config = dict(
    n_layer=13,
    n_kv_head=1,
    norm='rmsnorm',
    norm_place='pre',
    attn_scale=0.177,
    parallel_block=False,
    init_std_qkv=0.0771,
    init_std_o=0.0,
    init_std_up=0.0771,
    warmup_steps=559,
    schedule='wsd',
    batch_tokens=16384,
    doc_mask=True,
    steps=6025,
    dataset='wikipedia_en',
)
Each number is 500 + 40 x the weight over its row's rms, rounded and kept within 0 to 999. Layers, rows and columns count from 0. Numbers have three digits each. The size before them is the row's rms in percent of the matrix's.

# up: layer 3 MLP up, 128x64, rms 0.0998, rows 69-99, columns 0-63
# down: layer 3 MLP down (transposed), 128x64, rms 0.0896, rows 69-99, columns 0-63
# gate: layer 3 MLP gate, 128x64, rms 0.105, rows 70-100, columns 0-63
up69 098:517493469480508547473566573484469502631475452488495499471555578528497434541498450471509493485513514501545433442442507481445480463550509563480488553511464461489483578517476481510549454488473533
down69 098:504470493559420464473535543579485472487509445474486506509482497534508501436508454517520532396537572483510456546466483522588532492523531467562491494471545511536531524531491402462474463476574495
gate70 103:463506531496475473469384485509486483478488490484531530496467427491536554492474394500438557510507556523506493518581525474519434486448505483542457464524541522489513526579489518428468459537421496
up70 089:521520464511535503527454522493520537431445515500451464459432449448540570585560531488505502489541438543457463477501484555545534464509505488433501507520541453507564424570496513494502519453487580
down70 087:468464472535551453517449555526502510452493503522499522521467444432522460520495510514495506433439460506545540426488484482515506485463471429479499439458476527483442553379444531494497590511553490
gate71 099:517568489526477440597462469477483534579512458501523516499477501439492557507434562463490400477522516519478509462513515385487450530472433470453458528536518468529466519484533533493488457469499519
up71 105:439494499523564536467507544522539546523478530414559440509578493485495519551500474457536529550459518480501483563544515473460506493532543523543460572531498554445475503515405579519467520437516486
down71 106:479480496499504432470545470552575527437577494510571506484481559561468448482549477569548473550539528498535536507548486521558512531527481479515458510528466429455504478505541542507437488397514502
gate72 102:514489495503488495552474620475522509559524484411451509568559500466421503536517498509529487541458535487539506485534492611488532539483413484542580482514494513540523499511519502528539540496456542
up72 105:452483481550543539555554528449441484516442480518485429546527487506468509492508478462547506540496589581484494539446478583536506504518574525486488479560539501468577474469542564505487504477499572
down72 108:557525534586473543455513558460541510495532520446532520556494470498564499453477496500511500491455602474544470445492452508451439487505496532510494471467488502465536555494518578461468554590463441
gate73 083:485495543461457467503484462455476509426519529507504520508475469424542498617510442526512560514571505530418537512459488475506513487527478419524502470422464517527449508532539532525441578465517473
up73 086:528509460487469563516503450543428515438525553524455502542521507472467497574538534492524549449553530535438473442497479495532468539441509498598563476482408432524500513491526514509442542478485535
down73 088:505408475504555543460512524501515500513455475463459553525500539472467518462536474441518481451420510452491510428588523491456552461522541527534448527469504509557536541512599492466573463530497515
gate74 103:505484462597462445471484527503538547509449512490459514512476508492370492490412434487463492565488526517504467513526532545466484507500481452509472548462519539552467441451511530587526456517453523
up74 103:469479564491514477496571454452494547478594472557492483506486508547473451519488555438495485542495477540521530514526498480524537535641551467451450539542525482524441471505418505512462529470489487
down74 109:508468519303480491472567486507468517490564483507523483520497497505560458544492530489520481526516451465550495477478468481522511473525522521479501519504502452512500448483394541439450515480524534
gate75 102:529572493494534468522483472520534514522530482525490547474462525492479551429501504456474524503412605513443584439510443509531425542483438510471481454509535482528473503557485465546473525520492411
up75 093:530577505492602487473503535480458489515498573457534525501543496469549522445464453514398477505548496520490545529545565466479495500428574554460518529515548525481500567528516496440571489481515501
down75 092:535420510431534496439613525513477481495513482460556470507515481518468499475492496476494491445506478565557487479526521413476483529459446487564489496577494523515577468541561505446542509465443542
gate76 103:531498418463499492502578534514461518474512481514545508520547436439487532495477443487551581436548446483492495482512511549479483490449491550537460532539470536499518503477520563379453563503541464
up76 107:475463527508438469530528488422504538432483459454498502517521432512498452567477543540492486447539484486474504421527514525455533571566507479453502482543467463545493433472574519501415526455516561
down76 107:445541487565519543468464434498459528507522545500479475463471525489522527495552539501495464488424513539517522540457454504591525504466481471506448438533512507507495526458500428532659490499470515
gate77 089:491486535588465513472521516503519489505449540548482446483467527415476501573405534504515484483479533454421431448543577503510483513547482562452497504505500482450518501518517516445529480540506402
up77 096:541576547521441470536465496538485479486488448454532480466552550567503527477537517563488525490557452552475455539520487471465471485558429527574483502534508458462442472429463525469440444507472444
down77 095:426500510416514590488480514569489487418541508473527454493545462516467493542552469513578533495487480477522477490446496462518536536487521539446503535413431513490517502437490560503455576500473473
gate78 110:477459551494479489483494485491498461469477518550526526530494469452510512561544469502454434540487566517507477450528574467434488530447469517491474415525468375517521504522579465516534483574437521
up78 114:479553498470522583465563535513413495446561528525425523517449539497519513505499488465481510476483483435485490553599542500568480568502514511486505543450432463480463533480534507527499489443475422
down78 111:535507451463540495496483492463554553459449408550529451487448512475490461530489511492594495477447461534502626501499495540543525494536530493514516523550495549555483513451610493471511474524487509
gate79 095:563515445519530452494514459555482476549456451462536490498518476415545498530570499470532478507504490505550463442427551449469501472497505537567502551498522495522561597542509487583496561503446503
up79 104:521499515484473482507613508507555555519524495503524530418442518504460552477571536437451498538453501459499459485488498491572556554497501570465477616503457510509487482564506530472481471479540485
down79 103:519483543491517487421462436454565499453496553525538547518497511548536511477518525469485487436489482481507527507556479481509458525513504454507508613503531537426501511483568472408387478497538531
gate80 101:475541541530482486441412514517521469615551466507507521444456507449460526570418482469503510435456479523513529542483554505491506461486528521460390500521482510532508443469474478473490471519543454
up80 105:455558542499523554500406432505513502486501441523533475426542494469518483513465534502560454455514499475472460502555530495414554530475463523464465502498499474547474479582550508456470480587493426
down80 104:526482505536503478477487443534523526568549484441521531550459563521439407527534492537556483483498543464489433526631466504494537514525513482526474494475468517451446468495567555565479486505530526
gate81 110:419472490518486465484492516468459455583458427563519445503473559490557525545487459484527485480550498548554562521489465455458477539493564420539464507495519420492532509488477544550531494471430481
up81 110:508510478505429469504507532490481451539455501528541591502584565527480482506492454503456517550512501569494610431515502568521482461463452509465478456485496525514483585481487518529415468502446486
down81 104:433465496622503511532466479531513458512514454560488511546497553493557486527508492547531467525486492462509559539518486550505428405525473458538535521504555492484486607479520500514437462539546515
gate82 099:461514497560581502488477502470508482484363489458499474475560471394458491456491476479463529489531500388481481497484542514471541507605492473517470468534497530478463499481545476503513471535528481
up82 105:542511471518489449451512480469450474523553511446441500492475487568491500514464456522445475515429423508514528519546531538473512520454511526542526498526512534504551492446467591519516547566636507
down82 101:509523497603469445444483465494462429495456549485492616451510486493511452579454508508522563477465473497494470544522493463512512508497535490584551529525552477525474537453503526531534563514537559
gate83 096:531520491524499490466540515557490486500428524452518425570491541435535455556519536481507500417518482484518460555505473472456463530487520498543418542440521491552520568535535494440426489440542453
up83 087:502417565429474507503483516475419467426515488494525514415430531519457509553502484493544479556509481530469502501434465560493474582495470511481528434556468505514499465437482510550503433536456525
down83 094:502461503418494487556525556530456489558485537527514506543485496524538503404563438516534562530549511479534539476433502521492508483461445453551535519493512469533504461486436459450616462530505506
gate84 104:432462435543470477422428499521526453500511472467488449480447570426499526519549468500442467507562508557525513571526440510491502527488518453513519517498476436500575443532568524499547464512479537
up84 095:601567506452539520466525533559534498510515510466466538559554553513547535491463477519439473480512418527486435458599577465459518479466464527538466494477498546475473492508475476500511477505540572
down84 092:524464454574567464537461540550455512473482474502502535444477502490443564492444558508516487529559438437558537491479476578546529524475490452516536390512509481479521537496494492545487526442532452
gate85 093:460546511498528502533459466534500506552408564443434500547461417479535489533525505462529565514498476466538447488535528470578492464524525505568511498493587505552512527472520486485544447569553467
up85 094:443538548535469447597466499527488500467557420439514487503537438513536530490474458490434427504504542468507517535496475523498558521420554463554456429441485517540524485527526508492492510515528569
down85 092:476549479575505498465574477568485485483478484451481440474565485421502548522458468512476447448437496460555508510471530533481475459435512483506498457469477490487524573478496563599509508484573455
gate86 099:466449444533462547497460565535501541495472569508459492505544414426466506548511532502518527562453531498511532471462450480564423494493436504420538508462580485454531481495547464511528472475468483
up86 104:421532522512488486492482524500490546476555508426433555499471411494513457486484572434499576549488527555497515498526454569487464528515502480492455436429474447486481476481545472554530446556518541
down86 104:460534485517496595569469541520583432564498513507518464484467540473491448451482437495502499412550556502497505508518479492527512482472506537496477523533509595533565549471517465441501525430439486
gate87 102:443459519566517503544517522494543446532516497544539550523564494502499530569513475502475550440421575512519508482537474466524483613482529553460500512550494529510558493540463589464503510452462539
up87 102:526381543527436532440484581521437468483512491463522496553484557486493481549495442540478565468543415502526514481494485516485507531545565544477553504501501515515518481501396489559472471505476515
down87 104:507439496446558483533473517450432490519446441478496450462452523475534519496430515491482485427466573553456513518550525478452494478524497523458456507494557525530510542484519444473620510506551433
gate88 103:521499549469465456559517534527494543494457521525505571538452431498406541497510447484534547514525453569496501533517559524427453518478472484479477492510530465540543557472479494532478426405433511
up88 088:492549456490503451448518452528544502476606455532411520523467497532475548470535446525445546468459513462479471450506469441527457564506503491545604437503490488489424492484477546540485509491489523
down88 087:614501482477490434527490464512513481508468456502450514479509479481498486523553421440479467515492521476517457484553533479374476507575491556534523495489529522465507492514626512529552459495479501
gate89 086:466497597509524522435526491488512525476503464567560507564512516479464472532548494493476530490556528429577602453492545464563580538524525506511545541510521545515458429517496507484469529453509521
up89 093:526521477497543517476511543524536484523399526505563571546527539533515601540503506481496449530474507458468496506488592504467454442539460493474458453488533491495570598560476488509466450521470505
down89 091:484527587467451543489461449506487509448516518491473455480434442539568478527528470504419519572551525431512479568466438482512523505514515544528541486509429501503505481527471505529420411516540520
gate90 084:490510470517516527492440462497443456492517490508481446555452508505527461437418520504481466524473530606437480514574453567540520530439515421484504466520498508478441530560431455513524437490486479
up90 091:483489503470548512510475482472479455546554461477462520475459512473576453512460517465487513445498551529519510546373530479449440462475506564531495458560567453497457538563522508452467494478569456
down90 094:510485510539503505504477440468427521461498467479474498494542495544461344487513483503496471508598450509508463477517510559481502504486517526506520511523492572430476526533570443458398492503470492
gate91 101:608561441548542510519399548548522562532502490496551457458493531538467555468464530534470486501500516413468531520555514551490484438478451466532550528526503441503538512491534520490465517532518458
up91 092:443497489450497519547462552490411545508500492412502460553525537440557551386482462513472538532425478495495468528496484498523499517565467515538544436465551474523463499494453495538525495446472531
down91 095:505498503494473444547558494476442439538476497532487517523568484497512558501524451528523477489422450563454486538502513537481495486565461422481442441494531510590520519482527482461606444525548499
gate92 110:518530547529535465570527582445492466499465426495510512485486497383573472493539437491464453533495514538522483470456539470550566512490465578502529445476533519454540471519546501474518504466437480
up92 105:447487509515527534548466510487528563486628477463488538526470425465470529527474483530540479577465498532466588490510526558523538524551488515564447510449397455510486500486503528461483506532482475
down92 106:574542491465489538491468537467432515559501494519516486565461519511557432536502461542527509467476532551568560563462506516559446470495445526499493445517513500452498521446424577455459504444541478
gate93 101:493453458486504527542523536469477452485545441547482543428468463451422466435426458548512472464484530497438493526515434431491487584527422531455504531533447541552496465492505474495478492532466521
up93 095:550404511516437530529472485504516476405528449493536475518516541479498471525467535477536470544418470470537557422461413472531441514546455535502520473480532496443512533512504560526541487567487508
down93 100:479552492498497551497440463478533587467488527490441468510558460507535507473536456475516472492587516450475546442586529478468556438506521432440485511458533563474541564542498499500518457440523514
gate94 117:553487539524493430581456492505528563560457518595448482524511518459474564472503511540513538462471508494481500454410516465499408542491476490523533440456529465543510485528506486483481398496512475
up94 124:536451530543450452561493461436504530510516494468513478463521558510485531474481548544452496460438451525514490404484539411510495567425457474459493444494513478585514482574493487461489533542493473
down94 115:542513534483456510451461435515514492537440489521502509496585519490517485523488459536481554470417429484500507515465572420456490498423452493477524451477500456520444524575472509460432547514430470
gate95 099:553437510511531477461550529452458554479559473518477490509432419471446585559499504515456509539503512507580461424478547461560553521504458525515546499524500425534491524494520505482538513418486496
up95 092:495510497526557514521463511522472559543534547487483512425482420488506451455544497510432463494529496508498498462480533432490501531455545442498560530471497449526501387497505550530570571436566483
down95 095:557461497382524583502488502497476453547430521475557516476533490463505560491462500536458403478515457571512471504533521511556488481503523436474511464540534450447503488459468556492449536493460526
gate96 104:489517462509436490454517521444438509437501507523530518501464482422536536470487421484397466480431531437503483510490475561485465480475462471561483480528503501588526530494556490478532559535559562
up96 098:511476495482537479519514507371544420441474552539477485501437497529505526455577474490515478519462534520603518510492465546555513502522546570439550470521526522466509460455511474544528564499484495
down96 099:505530511400588561489532512535507519505518487463524519475485439430520484545496525486560517613572514562504522467463545483513481467419460494503549527468461500487472471488459559493519460453509557
gate97 098:469562480578547460565586494533498532468458548495533460450498567472504566481484557538501477552445546519536446464521481538498507486510501457515504468518482515473480554499427582447488482420506459
up97 094:474503499448491527556457498513529502426390477496583570532503454501479496464524509480450541577491465512471537510526473508452439473474499540500462469491450474546520475546471445473551598515477559
down97 098:499514499445515530519486498483475414511495514485514538524486469497484597506541489508468532562521500548506520494421510482451416524472499520591520419559566457502475509482571441490587469479544468
gate98 096:570469424486505540561445563481584528517491482532509510517525518428472534475536483522442536527491456562493506542445514445552587469514478518440521473525565526447553504542521541556529489479511527
up98 094:485487521524568536519489536519507602438530463497510493436431516554519481525525462454491549562475550497539511586563482542469440571525555507496517584478523482493494529517542495439454524470474533
down98 095:504499481521511533510438466487524544578455474529453563514503471545434511476453540424552473474451495495516533448574466539463497532498439487562520565416530503523420526467468488469572498512483465
gate99 097:550565500597564465473496549552568520560545505495483498462417525533507523539490535458528546457592522560545485520493516542472470504444479494506522527481501535498536488576530498541435490488566512
up99 110:527476523491472517496502552457488482495498476573432577522568518464500546474592502515571520525577440511533554504441504476499456497524481452555474453480570497490457456445489561448508474545537540
down99 110:566483499461470510540455511479480456488423486512445484494526474504485595553544492449540526518551478546520575484492516503465479469482480477483457392478498501534492499508504499510662493516511488
gate100 103:489507537535521451471568539489525535443485517475565500484517481514499497512537555440514475476522548435554450496491574479517591477503545477480487507628508466522432560555539462477518476492548543